python train.py --n_head=4 --n_kv_head=4 --bias="all" --parallel_block=false --beta1=0.95 --lr_head=0.0112 --schedule="wsd" --doc_mask=true --z_loss=0.0001 --steps=3347 --dataset="wikipedia_en"
Each number is 50 + 15 x the weight over the matrix's rms, rounded and kept within 0 to 99. Layers, rows and columns count from 0.

# down: layer 7 MLP down (transposed), 896x224, rms 0.11, rows 265-295, columns 0-111
# up: layer 7 MLP up, 896x224, rms 0.116, rows 266-296, columns 0-111
down265:56 59 59 60 70 35 33 49 68 52 52 55 45 73 62 47 56 51 46 59 47 58 82 70 43 47 29 89 47 47 49 64 54 44 61 50 43 56 53 44 56 80 63 33 48 36 44 61 42 45 38 66 55 32 38 40 19 05 63 31 53 58 70 50 48 59 83 67 06 62 31 23 48 51 21 34 55 63 53 38 40 45 30 52 61 28 63 34 47 52 36 00 46 58 49 37 63 40 39 68 44 54 47 60 65 17 48 42 36 39 53 33
up266:33 84 58 47 66 44 50 51 05 65 74 61 60 31 70 47 29 38 42 71 40 76 36 33 60 29 67 67 38 36 42 67 57 30 37 41 46 41 34 59 54 71 46 46 45 48 73 39 67 43 61 45 52 82 58 60 73 45 51 40 64 50 50 47 38 54 91 43 49 11 56 48 25 67 26 40 47 47 61 56 60 57 33 37 67 55 68 59 50 47 49 48 55 53 47 65 54 51 09 38 43 70 06 63 37 69 46 51 49 40 35 62
down266:67 48 60 68 53 37 51 54 41 54 35 35 47 11 67 63 58 43 41 49 41 46 71 46 36 40 56 34 53 62 82 38 85 47 59 68 55 58 54 78 40 54 41 64 13 21 50 55 45 67 38 30 49 48 46 57 47 35 44 31 40 52 60 53 37 51 38 57 37 40 70 46 62 66 33 46 72 34 71 89 77 46 48 42 47 47 43 60 44 34 57 79 56 61 83 40 48 51 53 70 35 37 51 37 47 58 47 44 22 52 41 39
up267:61 40 49 48 44 75 66 69 56 66 31 71 58 63 58 51 64 61 42 44 26 63 43 50 67 45 44 65 44 44 22 52 77 45 29 54 52 45 60 36 52 51 82 46 32 77 49 69 66 39 47 59 64 23 44 33 74 50 52 46 63 56 66 49 59 44 29 27 32 65 57 61 40 41 23 42 70 55 22 85 53 39 38 43 48 26 54 52 38 43 52 23 49 41 69 46 50 75 58 56 35 65 55 48 45 54 60 54 42 12 61 59
down267:54 58 76 30 47 39 27 46 32 52 62 54 68 60 50 47 48 76 45 32 57 59 24 77 66 44 88 89 39 44 59 41 57 41 37 55 41 49 69 60 51 29 57 55 55 47 54 57 61 11 64 51 57 54 49 39 67 47 28 64 49 60 68 49 44 69 54 45 69 33 77 30 25 24 07 25 47 38 44 52 45 46 80 60 53 73 63 50 61 61 67 51 69 45 34 84 35 47 58 75 52 53 44 59 39 66 36 46 35 51 30 28
up268:71 74 64 64 57 69 59 62 76 51 51 63 55 98 66 36 42 76 46 41 47 39 29 27 44 37 30 26 34 55 74 50 57 45 67 50 43 54 46 58 58 73 57 80 53 34 54 49 69 50 54 56 38 40 50 61 48 47 50 71 46 70 66 51 57 33 54 51 46 58 42 85 72 46 41 33 54 72 43 54 54 48 54 42 32 15 01 62 65 62 52 55 29 59 35 44 45 39 40 57 50 39 41 58 47 55 49 41 66 18 30 57
down268:37 77 48 42 50 36 48 60 55 43 55 69 51 61 39 49 39 35 48 49 46 84 48 30 49 48 54 44 36 20 55 52 26 48 42 42 43 37 73 51 41 40 53 43 35 57 56 24 46 80 28 60 39 56 28 51 46 40 54 56 42 42 55 32 12 55 38 30 44 37 70 63 44 32 63 50 51 54 62 47 48 57 26 53 48 57 83 54 40 66 53 77 39 58 65 55 56 49 50 56 46 57 38 60 93 60 63 55 60 32 66 36
up269:67 14 55 44 47 55 64 46 50 88 51 61 54 57 70 64 44 52 58 58 38 43 59 34 44 20 80 95 26 26 58 56 50 39 37 60 36 51 76 19 40 22 49 52 50 22 36 44 21 48 44 41 62 51 67 45 53 59 50 36 58 33 37 57 78 33 50 61 79 40 51 55 68 69 53 66 56 42 56 55 59 20 47 55 53 37 33 39 59 47 73 44 45 38 47 77 52 54 63 32 50 41 47 35 47 68 46 38 63 59 41 36
down269:59 74 51 84 51 14 42 59 52 40 58 49 23 45 49 51 55 61 26 46 37 55 48 65 90 46 45 41 54 21 50 33 54 61 57 59 34 57 65 63 40 52 28 33 34 52 46 61 25 34 33 58 42 50 41 67 48 49 40 35 40 60 39 42 45 47 29 41 18 26 54 61 33 27 41 58 61 18 26 38 33 55 33 62 46 71 44 44 59 72 57 55 79 30 44 22 38 81 50 30 59 40 67 36 48 39 31 52 43 58 77 69
up270:71 53 24 35 52 55 41 50 33 22 59 59 22 10 37 58 41 42 55 44 61 48 51 41 36 59 34 40 63 43 51 55 44 32 43 46 35 70 58 76 73 33 45 39 67 47 42 49 57 69 52 51 59 78 75 60 73 64 33 39 71 52 62 01 46 49 52 15 20 37 61 58 42 45 27 42 66 44 47 37 51 31 66 58 31 59 57 41 70 58 52 69 18 42 76 58 64 47 65 66 56 52 49 63 31 42 53 30 57 30 68 51
down270:15 45 49 23 50 60 41 46 54 69 64 57 68 55 51 70 52 22 72 58 55 61 64 56 34 65 36 47 56 32 61 67 40 82 31 15 57 62 51 48 58 55 56 54 63 49 34 46 60 25 34 62 56 36 57 32 51 51 35 65 81 48 47 59 28 32 55 39 51 47 30 62 60 26 53 46 23 69 52 69 51 48 40 33 27 36 81 57 71 51 62 58 25 56 35 31 66 50 24 43 38 57 47 60 72 44 69 59 60 68 51 54
up271:74 64 37 43 70 70 63 63 43 50 46 80 66 51 51 44 54 53 69 46 34 73 61 51 35 51 60 66 41 65 27 37 59 40 70 41 64 43 25 13 38 57 56 46 31 63 52 52 49 36 42 70 71 38 52 23 63 56 78 83 54 49 67 46 65 61 63 60 68 72 45 74 38 49 47 62 56 65 63 40 43 49 39 72 34 39 40 14 33 45 39 62 30 44 28 54 48 02 71 43 54 54 48 51 18 58 53 68 59 32 53 44
down271:45 09 67 71 40 35 85 60 64 39 57 44 68 80 73 40 66 39 45 36 40 63 25 52 48 50 71 18 48 44 63 64 50 46 51 27 45 72 40 70 13 56 66 39 40 31 42 39 61 52 58 33 41 62 49 25 64 49 34 67 36 68 47 30 48 51 54 47 25 50 63 61 39 53 35 34 56 84 18 60 49 46 34 47 59 44 45 36 31 57 43 26 50 56 45 50 64 44 32 73 51 30 36 76 37 39 27 40 41 49 43 51
up272:72 54 10 52 49 40 59 00 65 51 67 74 68 39 51 49 75 41 57 40 42 64 50 42 51 40 64 77 55 66 48 33 50 37 66 56 46 25 48 39 43 30 44 44 65 46 62 35 34 49 28 64 43 40 52 66 86 29 35 47 37 57 38 62 51 52 38 15 34 60 60 35 09 43 59 48 66 32 59 55 50 33 44 67 45 51 74 39 73 66 30 31 38 50 35 61 53 49 47 51 68 42 53 59 54 45 43 57 43 30 60 64
down272:56 30 62 49 56 44 15 52 79 48 36 59 46 49 47 59 47 62 32 75 48 28 48 75 31 45 46 34 64 49 30 54 73 64 50 30 33 28 65 62 67 62 48 56 22 54 59 44 54 45 68 37 71 36 61 49 29 61 45 49 65 81 42 31 61 80 55 56 56 36 43 51 70 51 49 37 44 52 30 56 48 53 69 44 46 74 56 44 39 46 40 51 26 35 40 34 27 63 60 56 24 86 12 58 44 50 29 54 31 49 60 52
up273:39 45 39 58 53 56 36 36 49 53 54 32 49 43 57 49 48 46 21 55 30 65 33 58 12 29 35 50 67 71 42 33 49 52 67 71 67 30 67 49 53 59 56 52 74 56 70 31 61 55 47 36 50 59 63 45 55 42 27 53 53 36 16 56 87 41 17 44 71 48 22 49 53 59 71 66 61 70 65 50 66 50 39 36 54 27 35 65 50 25 62 46 71 42 67 56 70 70 70 45 60 58 82 99 83 40 56 54 48 47 37 56
down273:50 73 32 24 49 68 55 56 43 24 06 64 42 42 48 61 29 49 53 24 61 49 55 42 67 76 31 55 60 49 56 45 57 48 65 54 34 51 58 76 48 51 37 48 47 40 43 67 45 56 50 49 51 51 40 42 69 43 47 23 49 31 65 61 44 42 59 46 75 45 48 29 71 33 61 66 45 27 53 63 64 55 33 37 57 42 63 40 49 52 46 72 82 64 12 47 52 60 36 71 55 20 34 42 44 42 57 44 63 51 56 39
up274:48 78 33 70 49 30 28 48 53 41 56 22 30 47 57 49 46 65 27 42 57 33 84 35 62 63 46 50 22 68 29 58 58 36 71 54 45 49 62 61 64 27 40 47 74 51 54 51 68 39 65 51 47 62 55 54 55 62 41 56 73 64 17 26 58 49 62 76 09 62 75 62 58 79 44 80 72 52 80 62 56 64 45 64 46 49 63 60 54 60 51 35 58 52 41 53 66 51 45 66 34 57 26 41 60 27 24 49 58 63 40 57
down274:54 59 47 34 42 33 35 46 72 74 46 72 55 56 29 60 51 53 44 43 38 46 56 38 55 37 68 35 31 59 24 67 53 53 65 67 63 53 48 54 53 54 30 61 58 34 65 52 96 82 46 46 57 43 64 10 36 18 48 51 61 52 34 61 80 39 46 45 56 00 51 48 52 79 29 87 52 60 49 54 47 61 28 29 55 65 56 41 62 39 72 58 33 35 57 81 60 57 55 80 42 64 34 53 39 51 66 29 62 45 48 67
up275:63 74 67 48 45 42 32 54 55 23 56 52 49 81 45 56 75 62 55 60 45 52 56 47 58 67 37 39 89 63 36 45 53 56 32 44 48 39 45 56 44 35 56 60 48 48 42 41 72 76 50 52 26 67 31 53 44 49 61 54 56 70 48 69 32 53 51 35 66 45 63 17 53 24 51 53 48 27 58 49 49 74 24 32 36 49 52 59 28 25 40 40 32 63 61 42 26 54 38 66 51 52 52 44 67 79 51 77 45 54 51 34
down275:53 54 50 20 54 82 56 43 32 70 26 55 29 65 52 73 57 58 46 32 70 62 55 31 57 32 49 30 56 41 62 56 65 81 77 45 73 43 51 59 21 66 64 31 74 55 62 58 34 38 31 50 26 61 40 59 48 60 80 59 46 61 75 39 66 46 78 20 20 64 35 56 06 40 32 49 52 44 42 52 56 37 45 50 75 43 59 61 26 49 33 31 72 40 54 68 42 71 45 42 64 39 53 58 58 62 69 22 64 60 54 56
up276:31 56 62 62 57 58 44 22 33 72 64 64 50 60 48 76 64 34 60 53 41 50 33 53 60 49 72 48 42 45 37 60 76 35 32 42 45 49 95 36 55 33 38 59 48 51 57 70 57 49 37 33 45 58 39 76 51 62 57 44 62 61 37 53 42 42 35 39 35 64 68 43 43 60 64 41 70 41 78 59 43 30 49 56 80 48 69 40 12 65 64 36 58 47 44 46 57 48 22 49 13 53 42 37 61 41 50 20 57 44 56 59
down276:66 12 47 43 70 60 54 48 65 39 67 74 66 46 45 62 50 71 68 29 35 46 63 59 53 44 66 55 63 41 67 69 47 50 29 69 55 23 42 52 70 60 65 51 32 59 44 71 58 47 52 47 61 59 45 19 66 47 69 43 54 58 48 58 68 53 60 70 29 35 22 54 40 43 63 22 27 35 60 57 66 39 73 36 79 66 36 61 41 43 44 48 58 61 61 83 78 34 56 39 48 40 49 44 50 51 75 33 51 49 30 44
up277:41 52 47 43 86 48 99 38 30 51 78 57 40 58 48 51 29 62 41 42 29 40 73 58 63 39 43 33 59 65 33 32 66 48 69 20 55 36 45 60 51 52 56 64 62 50 52 73 45 43 36 57 52 73 63 73 72 63 52 28 62 17 55 49 25 65 51 23 47 71 48 37 50 83 43 53 66 60 41 58 28 39 43 32 50 38 39 40 32 26 42 42 59 60 55 48 31 68 35 34 62 70 24 34 50 63 43 65 36 55 24 59
down277:31 32 47 63 48 49 48 21 72 56 69 44 72 44 36 64 57 54 56 63 26 44 65 59 83 59 59 31 64 58 48 32 22 32 45 60 43 49 35 62 44 45 61 37 54 47 22 38 44 46 53 54 48 53 57 41 45 49 56 54 43 65 55 49 58 63 40 45 30 71 57 51 52 59 63 78 55 54 61 56 52 34 84 50 49 68 73 56 07 37 62 52 48 56 65 50 48 55 65 36 45 57 67 41 40 18 53 42 40 53 23 57
up278:55 48 40 37 79 65 52 76 43 44 75 55 51 36 79 52 62 68 48 33 51 74 79 54 50 25 78 51 65 58 70 48 44 37 54 54 52 36 31 40 40 59 35 83 34 54 52 31 21 62 39 65 52 48 47 69 36 72 65 33 65 47 72 55 61 38 66 50 38 33 46 57 47 44 60 52 28 83 52 76 44 61 43 48 61 78 60 42 25 55 58 51 64 62 90 49 63 12 47 43 60 70 68 57 56 60 45 21 57 21 60 65
down278:53 54 31 50 53 56 53 80 53 66 38 35 65 29 71 59 46 35 68 50 65 72 79 61 61 93 77 58 44 48 55 44 74 63 66 47 46 71 52 59 84 41 33 37 48 77 49 41 34 66 49 37 35 67 45 34 69 40 78 31 50 48 66 35 63 40 55 61 50 66 43 36 59 51 21 84 41 31 49 22 65 56 58 78 54 55 51 62 69 64 80 66 26 38 34 62 76 65 60 51 63 54 64 42 64 05 60 69 93 75 57 47
up279:62 91 48 64 89 43 72 29 39 55 65 40 52 60 51 68 55 52 45 28 54 35 49 64 52 66 30 38 39 58 25 72 58 71 40 53 57 38 53 52 52 06 48 29 48 61 39 58 33 56 41 12 83 57 46 60 19 26 91 63 37 43 47 42 24 33 55 48 88 60 80 44 62 60 43 71 64 70 61 43 37 39 68 55 58 54 65 69 44 37 37 78 33 33 69 39 61 59 44 20 47 60 37 56 21 55 16 46 36 14 44 59
down279:49 58 40 30 67 58 57 48 34 56 43 46 59 28 82 33 49 36 28 31 55 45 34 22 86 51 72 55 13 61 57 46 55 58 49 37 48 63 34 45 26 70 44 45 92 44 73 28 83 36 36 66 36 62 57 64 55 72 99 80 43 23 25 29 52 39 30 48 39 67 58 56 49 27 42 53 47 30 72 62 07 73 36 53 53 54 75 42 26 68 69 47 84 76 35 41 42 54 47 32 73 49 43 66 27 40 74 58 33 52 29 40
up280:50 49 80 57 25 51 42 68 85 39 57 54 63 39 53 60 57 29 76 71 85 49 64 54 44 42 61 50 44 52 35 62 88 55 36 56 08 42 44 55 87 18 53 52 48 81 41 41 55 49 78 46 37 53 68 50 63 64 40 68 96 52 43 60 66 49 56 51 77 65 63 59 31 52 69 60 26 70 62 26 48 22 42 31 44 41 56 33 51 56 33 29 24 41 60 53 37 57 51 19 27 45 47 45 44 59 59 54 38 54 38 43
down280:49 62 58 35 46 31 45 28 72 81 14 48 34 43 41 51 51 54 49 45 48 62 32 45 23 20 82 60 55 59 35 27 84 56 53 41 45 34 27 37 76 46 68 49 63 50 71 55 78 40 48 56 48 46 53 33 35 56 63 50 79 29 53 67 63 55 58 53 52 28 54 58 71 35 41 63 45 35 14 51 33 69 80 41 57 31 69 45 64 61 48 59 50 50 25 27 45 47 16 61 49 24 62 47 39 64 28 47 41 56 47 30
up281:38 64 39 50 21 64 34 57 41 50 27 40 51 63 55 36 31 69 50 68 51 16 60 60 42 80 29 61 51 33 31 40 43 48 58 48 59 42 57 57 50 29 40 28 65 26 39 38 50 55 21 83 34 57 45 45 55 63 51 62 47 55 48 50 40 64 40 53 45 44 38 35 68 26 66 63 74 49 31 34 33 51 42 21 68 53 28 48 75 37 70 57 48 47 45 41 52 42 57 57 67 51 67 67 44 50 50 40 63 87 59 65
down281:19 59 50 42 38 41 49 59 51 34 47 77 31 39 67 62 63 19 37 39 49 58 33 54 41 54 53 46 67 34 35 23 37 54 49 50 23 63 37 51 33 64 37 45 88 40 57 72 42 45 76 59 42 36 47 44 39 50 28 56 50 54 59 22 60 80 47 36 47 66 61 28 54 35 19 53 81 31 65 54 65 64 51 46 47 38 63 54 57 69 69 32 66 54 54 44 34 51 52 33 83 31 53 60 64 47 66 44 44 56 49 59
up282:37 50 23 84 41 31 54 55 45 73 44 54 41 80 77 50 58 37 79 50 45 59 39 47 49 54 46 33 63 49 55 63 61 39 66 67 53 59 51 38 50 35 80 71 41 45 49 70 41 67 58 59 40 51 53 70 48 62 59 40 33 76 52 47 25 34 18 56 37 53 68 30 21 61 44 38 50 55 75 55 65 50 33 58 53 21 44 40 55 55 30 70 46 66 53 34 48 72 26 46 53 45 38 35 31 66 81 69 42 38 62 32
down282:54 44 57 71 55 36 68 44 77 59 47 61 52 40 87 77 58 46 14 43 28 53 73 58 58 46 38 53 12 54 54 17 49 67 40 32 35 69 62 69 50 23 29 61 47 41 42 51 40 53 44 76 40 39 63 63 47 54 46 70 38 24 31 68 50 49 56 60 59 61 46 42 73 54 16 65 39 36 31 85 38 31 20 53 66 49 41 55 62 67 53 32 35 33 39 67 46 54 33 77 36 44 43 64 53 31 54 66 65 20 53 28
up283:22 13 45 48 46 50 57 79 31 48 42 46 70 67 38 52 59 38 56 16 59 43 28 23 57 66 18 61 72 54 61 50 48 18 59 67 58 54 61 55 67 63 22 64 30 48 75 27 52 52 32 80 54 60 43 27 54 49 49 42 35 48 39 68 51 40 42 56 58 48 63 46 03 50 76 75 45 21 69 43 67 34 38 57 29 56 63 54 74 74 69 48 42 40 39 40 48 33 48 74 57 79 70 85 57 45 70 62 53 39 60 57
down283:52 53 48 46 56 53 70 47 46 62 38 75 27 21 48 58 42 44 47 39 58 80 58 42 34 90 63 44 73 49 60 30 77 96 58 45 42 09 62 52 58 66 35 59 58 46 27 57 31 27 56 70 67 41 38 57 79 62 53 45 71 73 41 46 38 41 75 52 69 35 52 54 33 58 47 72 62 34 67 45 39 55 45 51 39 67 38 69 42 67 85 46 42 53 42 39 50 71 50 40 38 68 73 45 39 53 52 56 58 33 46 43
up284:68 50 38 79 64 51 51 34 52 61 39 36 32 50 50 61 47 47 54 68 62 54 46 51 41 71 37 30 46 72 47 45 46 57 47 52 64 70 24 34 66 67 61 51 41 61 31 45 47 52 76 41 48 44 49 41 46 46 67 43 56 45 55 54 47 74 60 45 39 63 34 60 41 55 28 21 28 32 61 44 53 59 52 56 46 47 42 46 47 49 68 61 41 38 48 28 80 49 55 45 30 61 49 54 32 33 51 72 34 65 42 56
down284:78 54 16 66 47 22 57 46 37 63 25 35 44 66 34 19 27 62 58 50 43 62 29 64 59 47 51 45 55 60 58 52 38 79 27 53 29 50 42 55 46 39 58 63 40 43 53 45 68 40 50 32 48 35 48 46 33 65 50 55 47 38 88 41 53 46 05 63 57 57 70 52 34 81 62 35 43 59 47 66 57 73 56 16 56 52 42 32 42 70 24 36 50 36 51 47 93 52 49 52 34 71 64 79 43 52 22 45 68 36 39 39
up285:71 30 51 68 66 64 60 72 22 71 39 65 62 40 60 30 76 56 38 60 35 53 63 62 69 59 52 53 51 61 32 85 74 60 79 40 27 61 17 29 55 36 37 42 18 28 39 31 71 55 30 52 44 46 64 79 38 40 58 46 49 64 57 29 67 73 52 71 83 39 25 35 43 83 28 37 55 79 35 61 38 60 53 64 49 52 76 58 44 52 63 66 52 54 43 18 48 74 23 76 54 74 35 57 31 69 43 42 81 26 35 18
down285:52 54 52 50 44 54 66 46 08 16 56 66 48 44 45 44 28 58 59 44 60 40 43 51 34 44 32 57 88 45 53 89 54 59 25 49 09 53 59 22 32 67 66 30 43 54 49 85 61 43 35 45 56 38 47 26 60 59 29 69 63 01 63 61 40 45 61 70 52 75 42 46 58 21 53 64 69 35 59 48 30 53 40 44 50 33 33 71 73 58 48 49 61 71 47 59 47 28 61 62 49 53 20 63 74 56 62 33 48 60 50 54
up286:36 58 52 54 42 46 50 59 53 51 48 67 78 40 36 63 52 47 45 46 48 43 41 59 45 57 42 19 51 45 57 71 25 54 49 70 49 46 51 57 77 68 65 51 38 45 74 52 62 36 20 57 34 67 40 82 53 70 68 31 59 04 56 57 47 48 57 48 40 63 60 52 33 54 83 36 48 55 67 62 56 63 67 40 53 60 44 39 50 74 56 58 57 81 45 44 32 45 61 77 54 30 43 44 55 58 43 47 48 41 46 40
down286:64 69 55 64 71 48 37 36 34 54 69 48 47 75 64 67 34 78 81 53 48 53 55 34 68 25 43 61 59 37 52 68 59 65 36 20 38 67 27 57 49 42 35 45 50 36 64 64 46 50 57 40 57 65 65 56 32 54 56 64 33 46 57 32 62 65 48 57 68 58 56 72 43 32 41 60 30 74 52 26 50 49 64 51 75 36 08 77 54 28 64 61 46 55 72 57 51 53 65 50 60 58 57 44 57 25 58 51 82 42 44 54
up287:67 57 63 60 45 47 48 45 46 46 69 68 72 67 63 72 51 48 48 64 61 67 36 57 29 38 73 42 61 28 59 65 32 30 69 46 53 52 25 52 49 54 39 60 66 52 26 14 36 53 56 47 59 45 46 26 57 51 49 25 28 22 63 29 51 52 61 69 59 39 32 40 44 72 60 58 61 58 23 42 60 39 36 37 25 50 27 37 63 45 42 52 49 39 54 57 49 72 72 41 41 51 49 58 36 59 23 33 62 65 44 23
down287:24 52 35 55 37 43 44 52 60 40 69 39 40 59 44 63 36 47 51 21 46 48 60 65 68 60 64 41 36 24 41 64 62 42 51 52 46 39 56 83 57 74 23 31 36 42 59 92 24 21 69 58 44 73 42 26 76 33 62 87 78 33 60 58 40 58 60 75 34 54 40 39 55 23 48 34 39 49 45 68 42 46 65 62 46 56 47 33 57 31 62 70 15 48 60 60 58 22 52 31 64 47 55 62 47 68 43 35 86 23 44 55
up288:36 48 39 35 49 94 39 45 62 31 55 50 67 29 51 34 48 60 52 38 68 48 40 66 41 44 63 85 72 48 52 48 39 30 59 60 46 57 48 52 31 47 32 53 53 46 50 64 40 42 46 87 65 58 64 50 39 66 55 50 36 46 54 80 73 57 80 28 61 64 47 56 56 45 57 60 31 61 69 55 60 35 27 29 37 71 52 64 46 64 60 53 53 58 26 42 57 62 57 74 31 51 55 66 84 55 28 74 75 39 59 56
down288:93 67 54 48 62 34 50 50 31 61 54 63 56 46 50 41 29 34 59 44 58 66 51 35 62 41 21 28 59 64 51 66 51 67 19 63 49 58 31 76 50 41 38 28 25 60 28 63 42 54 31 65 49 67 36 68 53 62 20 54 22 50 66 35 68 40 45 31 28 58 68 47 31 35 36 56 58 55 34 31 78 51 70 37 73 57 51 48 32 57 26 49 38 59 48 58 46 72 51 41 37 50 31 50 35 42 36 10 58 71 52 55
up289:50 73 41 48 60 64 46 39 71 38 73 39 61 75 54 65 33 36 31 55 47 61 41 47 27 64 52 65 24 51 37 52 64 43 29 67 41 70 47 26 50 68 51 49 66 55 59 86 41 13 41 54 66 65 72 41 72 70 39 36 37 66 33 45 18 74 65 68 21 61 32 19 54 28 56 49 37 91 66 45 58 72 27 36 36 73 30 56 37 41 53 59 70 33 28 65 72 41 44 35 45 25 50 40 53 41 23 47 37 32 36 31
down289:61 48 75 32 50 47 28 53 22 55 38 56 54 44 54 60 42 57 58 46 61 45 43 57 30 40 62 51 62 31 69 52 55 45 51 34 56 45 49 52 46 51 57 54 54 52 47 51 39 50 54 37 40 67 33 46 46 65 48 68 56 47 42 46 43 52 73 51 85 54 37 54 53 56 40 43 64 32 42 60 46 44 55 46 52 60 83 78 47 37 33 54 29 54 68 34 31 33 44 60 30 59 78 43 50 25 71 58 48 42 82 61
up290:58 64 49 36 32 48 69 46 47 34 63 59 49 38 36 78 61 48 60 49 65 36 54 37 24 61 32 46 67 68 42 41 33 53 57 45 42 37 42 42 74 46 47 37 50 63 58 50 47 35 51 63 51 65 22 32 56 54 64 37 71 63 52 62 61 74 52 54 49 61 59 48 58 77 57 49 48 75 73 47 61 43 55 70 77 55 33 53 39 59 67 35 28 31 43 40 41 46 50 54 35 34 28 67 52 47 51 38 56 54 71 73
down290:42 51 46 61 68 40 43 70 67 63 46 52 62 53 57 59 26 25 49 52 46 67 63 57 47 57 33 47 55 39 59 57 66 56 48 45 54 59 50 45 42 64 38 34 49 55 66 41 50 44 46 28 65 65 54 43 32 30 52 62 57 63 32 03 49 50 20 62 37 74 44 47 33 64 54 47 39 45 41 70 60 46 65 34 53 58 17 78 54 58 38 84 51 56 52 60 57 59 41 43 44 52 42 09 35 56 48 29 61 25 47 58
up291:47 54 26 40 66 55 29 67 70 46 31 43 52 60 81 48 42 56 63 77 57 53 29 07 24 41 44 60 69 41 50 49 46 58 44 65 57 45 37 32 63 35 50 50 35 55 32 59 59 69 46 62 47 63 59 56 40 38 62 57 25 59 60 52 57 67 53 37 39 29 64 78 80 32 41 48 70 76 46 56 82 51 40 45 32 31 53 56 67 51 56 42 41 73 39 73 41 45 58 61 53 57 49 54 42 62 53 42 36 36 39 25
down291:40 69 66 34 22 53 51 10 58 43 47 44 53 16 31 52 52 70 60 43 58 58 60 40 66 77 50 50 46 43 32 36 69 33 51 53 55 66 19 50 59 55 57 60 68 22 64 35 43 75 15 62 49 35 41 27 55 23 49 40 59 33 44 69 51 47 60 49 33 71 42 41 38 74 45 46 43 23 47 55 32 66 48 40 60 50 65 48 44 53 63 71 46 49 80 41 50 53 17 57 60 68 35 61 70 20 43 87 43 55 48 37
up292:62 69 74 51 31 51 61 47 58 73 59 56 59 56 41 33 64 65 57 48 39 63 50 34 30 61 22 65 15 57 22 53 42 64 32 44 69 61 44 41 36 54 16 38 57 47 70 53 40 41 63 65 50 27 64 64 62 77 23 63 41 85 46 56 44 39 43 34 47 60 61 47 56 47 50 32 37 32 99 38 50 43 53 72 40 38 43 61 40 21 48 59 53 55 55 44 41 53 59 60 42 79 41 56 59 40 54 62 63 48 55 50
down292:27 52 61 44 60 55 26 41 44 41 53 37 65 37 25 36 30 71 54 57 29 23 47 37 27 48 27 40 34 59 56 38 42 58 40 34 34 56 50 60 40 47 72 44 56 42 54 45 55 55 52 59 66 51 33 28 20 52 59 46 52 52 47 53 45 42 71 55 32 41 40 60 47 56 56 60 45 43 32 75 41 58 31 49 46 41 88 51 72 41 38 52 44 56 31 71 49 76 31 67 38 29 71 49 19 42 60 44 61 58 51 51
up293:71 58 73 10 44 54 74 43 37 47 68 50 66 23 36 66 52 45 65 35 54 46 16 42 67 59 60 53 67 91 60 50 59 27 50 43 46 75 38 54 38 48 27 21 21 58 58 46 57 32 32 45 72 35 72 50 50 54 26 41 49 36 21 69 38 39 30 44 45 50 61 43 47 56 70 45 53 33 23 51 67 24 68 51 21 35 48 99 60 45 40 54 51 38 20 63 40 50 22 45 58 51 53 49 40 13 53 64 43 61 58 21
down293:61 60 58 44 72 43 57 76 58 48 30 75 50 46 45 86 43 55 52 42 63 56 25 27 53 64 43 42 82 52 34 33 72 50 82 47 46 46 24 42 55 69 30 31 30 49 52 60 46 32 23 46 53 61 18 60 28 58 52 73 56 08 45 51 62 52 40 70 61 83 54 53 45 32 87 51 40 43 99 72 43 43 48 78 47 35 51 39 12 57 32 41 59 63 50 29 11 25 35 66 74 41 61 52 31 14 59 53 55 58 14 27
up294:74 48 48 69 31 55 56 77 82 60 67 54 66 68 46 45 37 57 30 70 45 18 66 51 38 88 71 56 68 42 36 44 55 25 19 33 59 41 40 56 68 52 61 56 62 25 46 49 68 46 42 40 88 55 24 57 36 47 32 67 49 42 34 91 33 65 55 45 53 54 61 49 12 44 30 46 34 67 51 39 51 46 30 53 64 48 55 67 54 55 70 53 74 66 68 42 76 14 35 71 49 38 41 28 79 53 53 46 16 38 86 65
down294:44 38 42 41 39 52 59 38 65 73 75 28 48 62 59 21 45 59 46 42 29 76 57 60 40 54 58 73 30 67 54 56 39 51 61 39 70 60 60 71 48 46 28 74 29 44 36 42 48 44 75 67 62 34 51 69 68 49 43 53 64 51 67 36 41 81 50 44 53 43 57 35 23 52 52 42 29 50 54 62 91 75 31 65 38 53 37 24 23 50 36 61 46 52 32 62 47 64 05 73 57 42 32 28 49 68 60 44 60 42 36 75
up295:73 74 54 65 68 70 64 62 22 40 54 56 25 54 41 52 47 58 56 47 48 51 64 69 58 38 42 71 54 64 71 47 42 45 61 46 34 52 43 83 68 49 60 31 56 25 45 35 70 54 37 68 54 53 38 15 62 51 43 41 56 71 43 50 59 53 40 52 48 38 57 33 39 75 39 16 71 39 64 42 47 84 55 36 81 45 43 31 33 44 50 48 65 64 65 58 44 52 64 56 41 61 51 36 30 40 73 44 08 43 79 59
down295:57 40 15 39 59 54 47 36 63 50 25 59 46 43 34 44 35 51 56 57 65 24 41 50 47 52 36 34 42 42 59 45 64 33 69 48 52 45 65 24 71 53 30 48 79 41 46 69 53 46 34 88 54 51 34 34 37 67 66 67 39 71 38 73 68 40 41 33 50 47 36 41 56 36 55 38 74 56 41 40 66 59 39 34 58 59 43 41 42 39 44 11 41 72 39 32 49 67 58 64 39 49 45 57 33 58 09 25 57 34 47 50
up296:52 24 47 43 60 42 46 53 58 81 41 46 32 61 49 35 72 57 47 61 50 57 26 70 33 39 86 44 33 30 61 49 11 52 47 35 69 58 30 41 31 53 53 64 49 77 46 48 58 31 65 32 54 49 56 53 76 57 64 71 46 22 48 62 37 87 54 48 72 57 62 52 48 31 39 44 59 66 29 49 34 50 42 61 68 38 52 59 48 29 38 52 17 28 36 46 55 69 43 59 33 56 43 51 48 33 74 56 46 43 54 49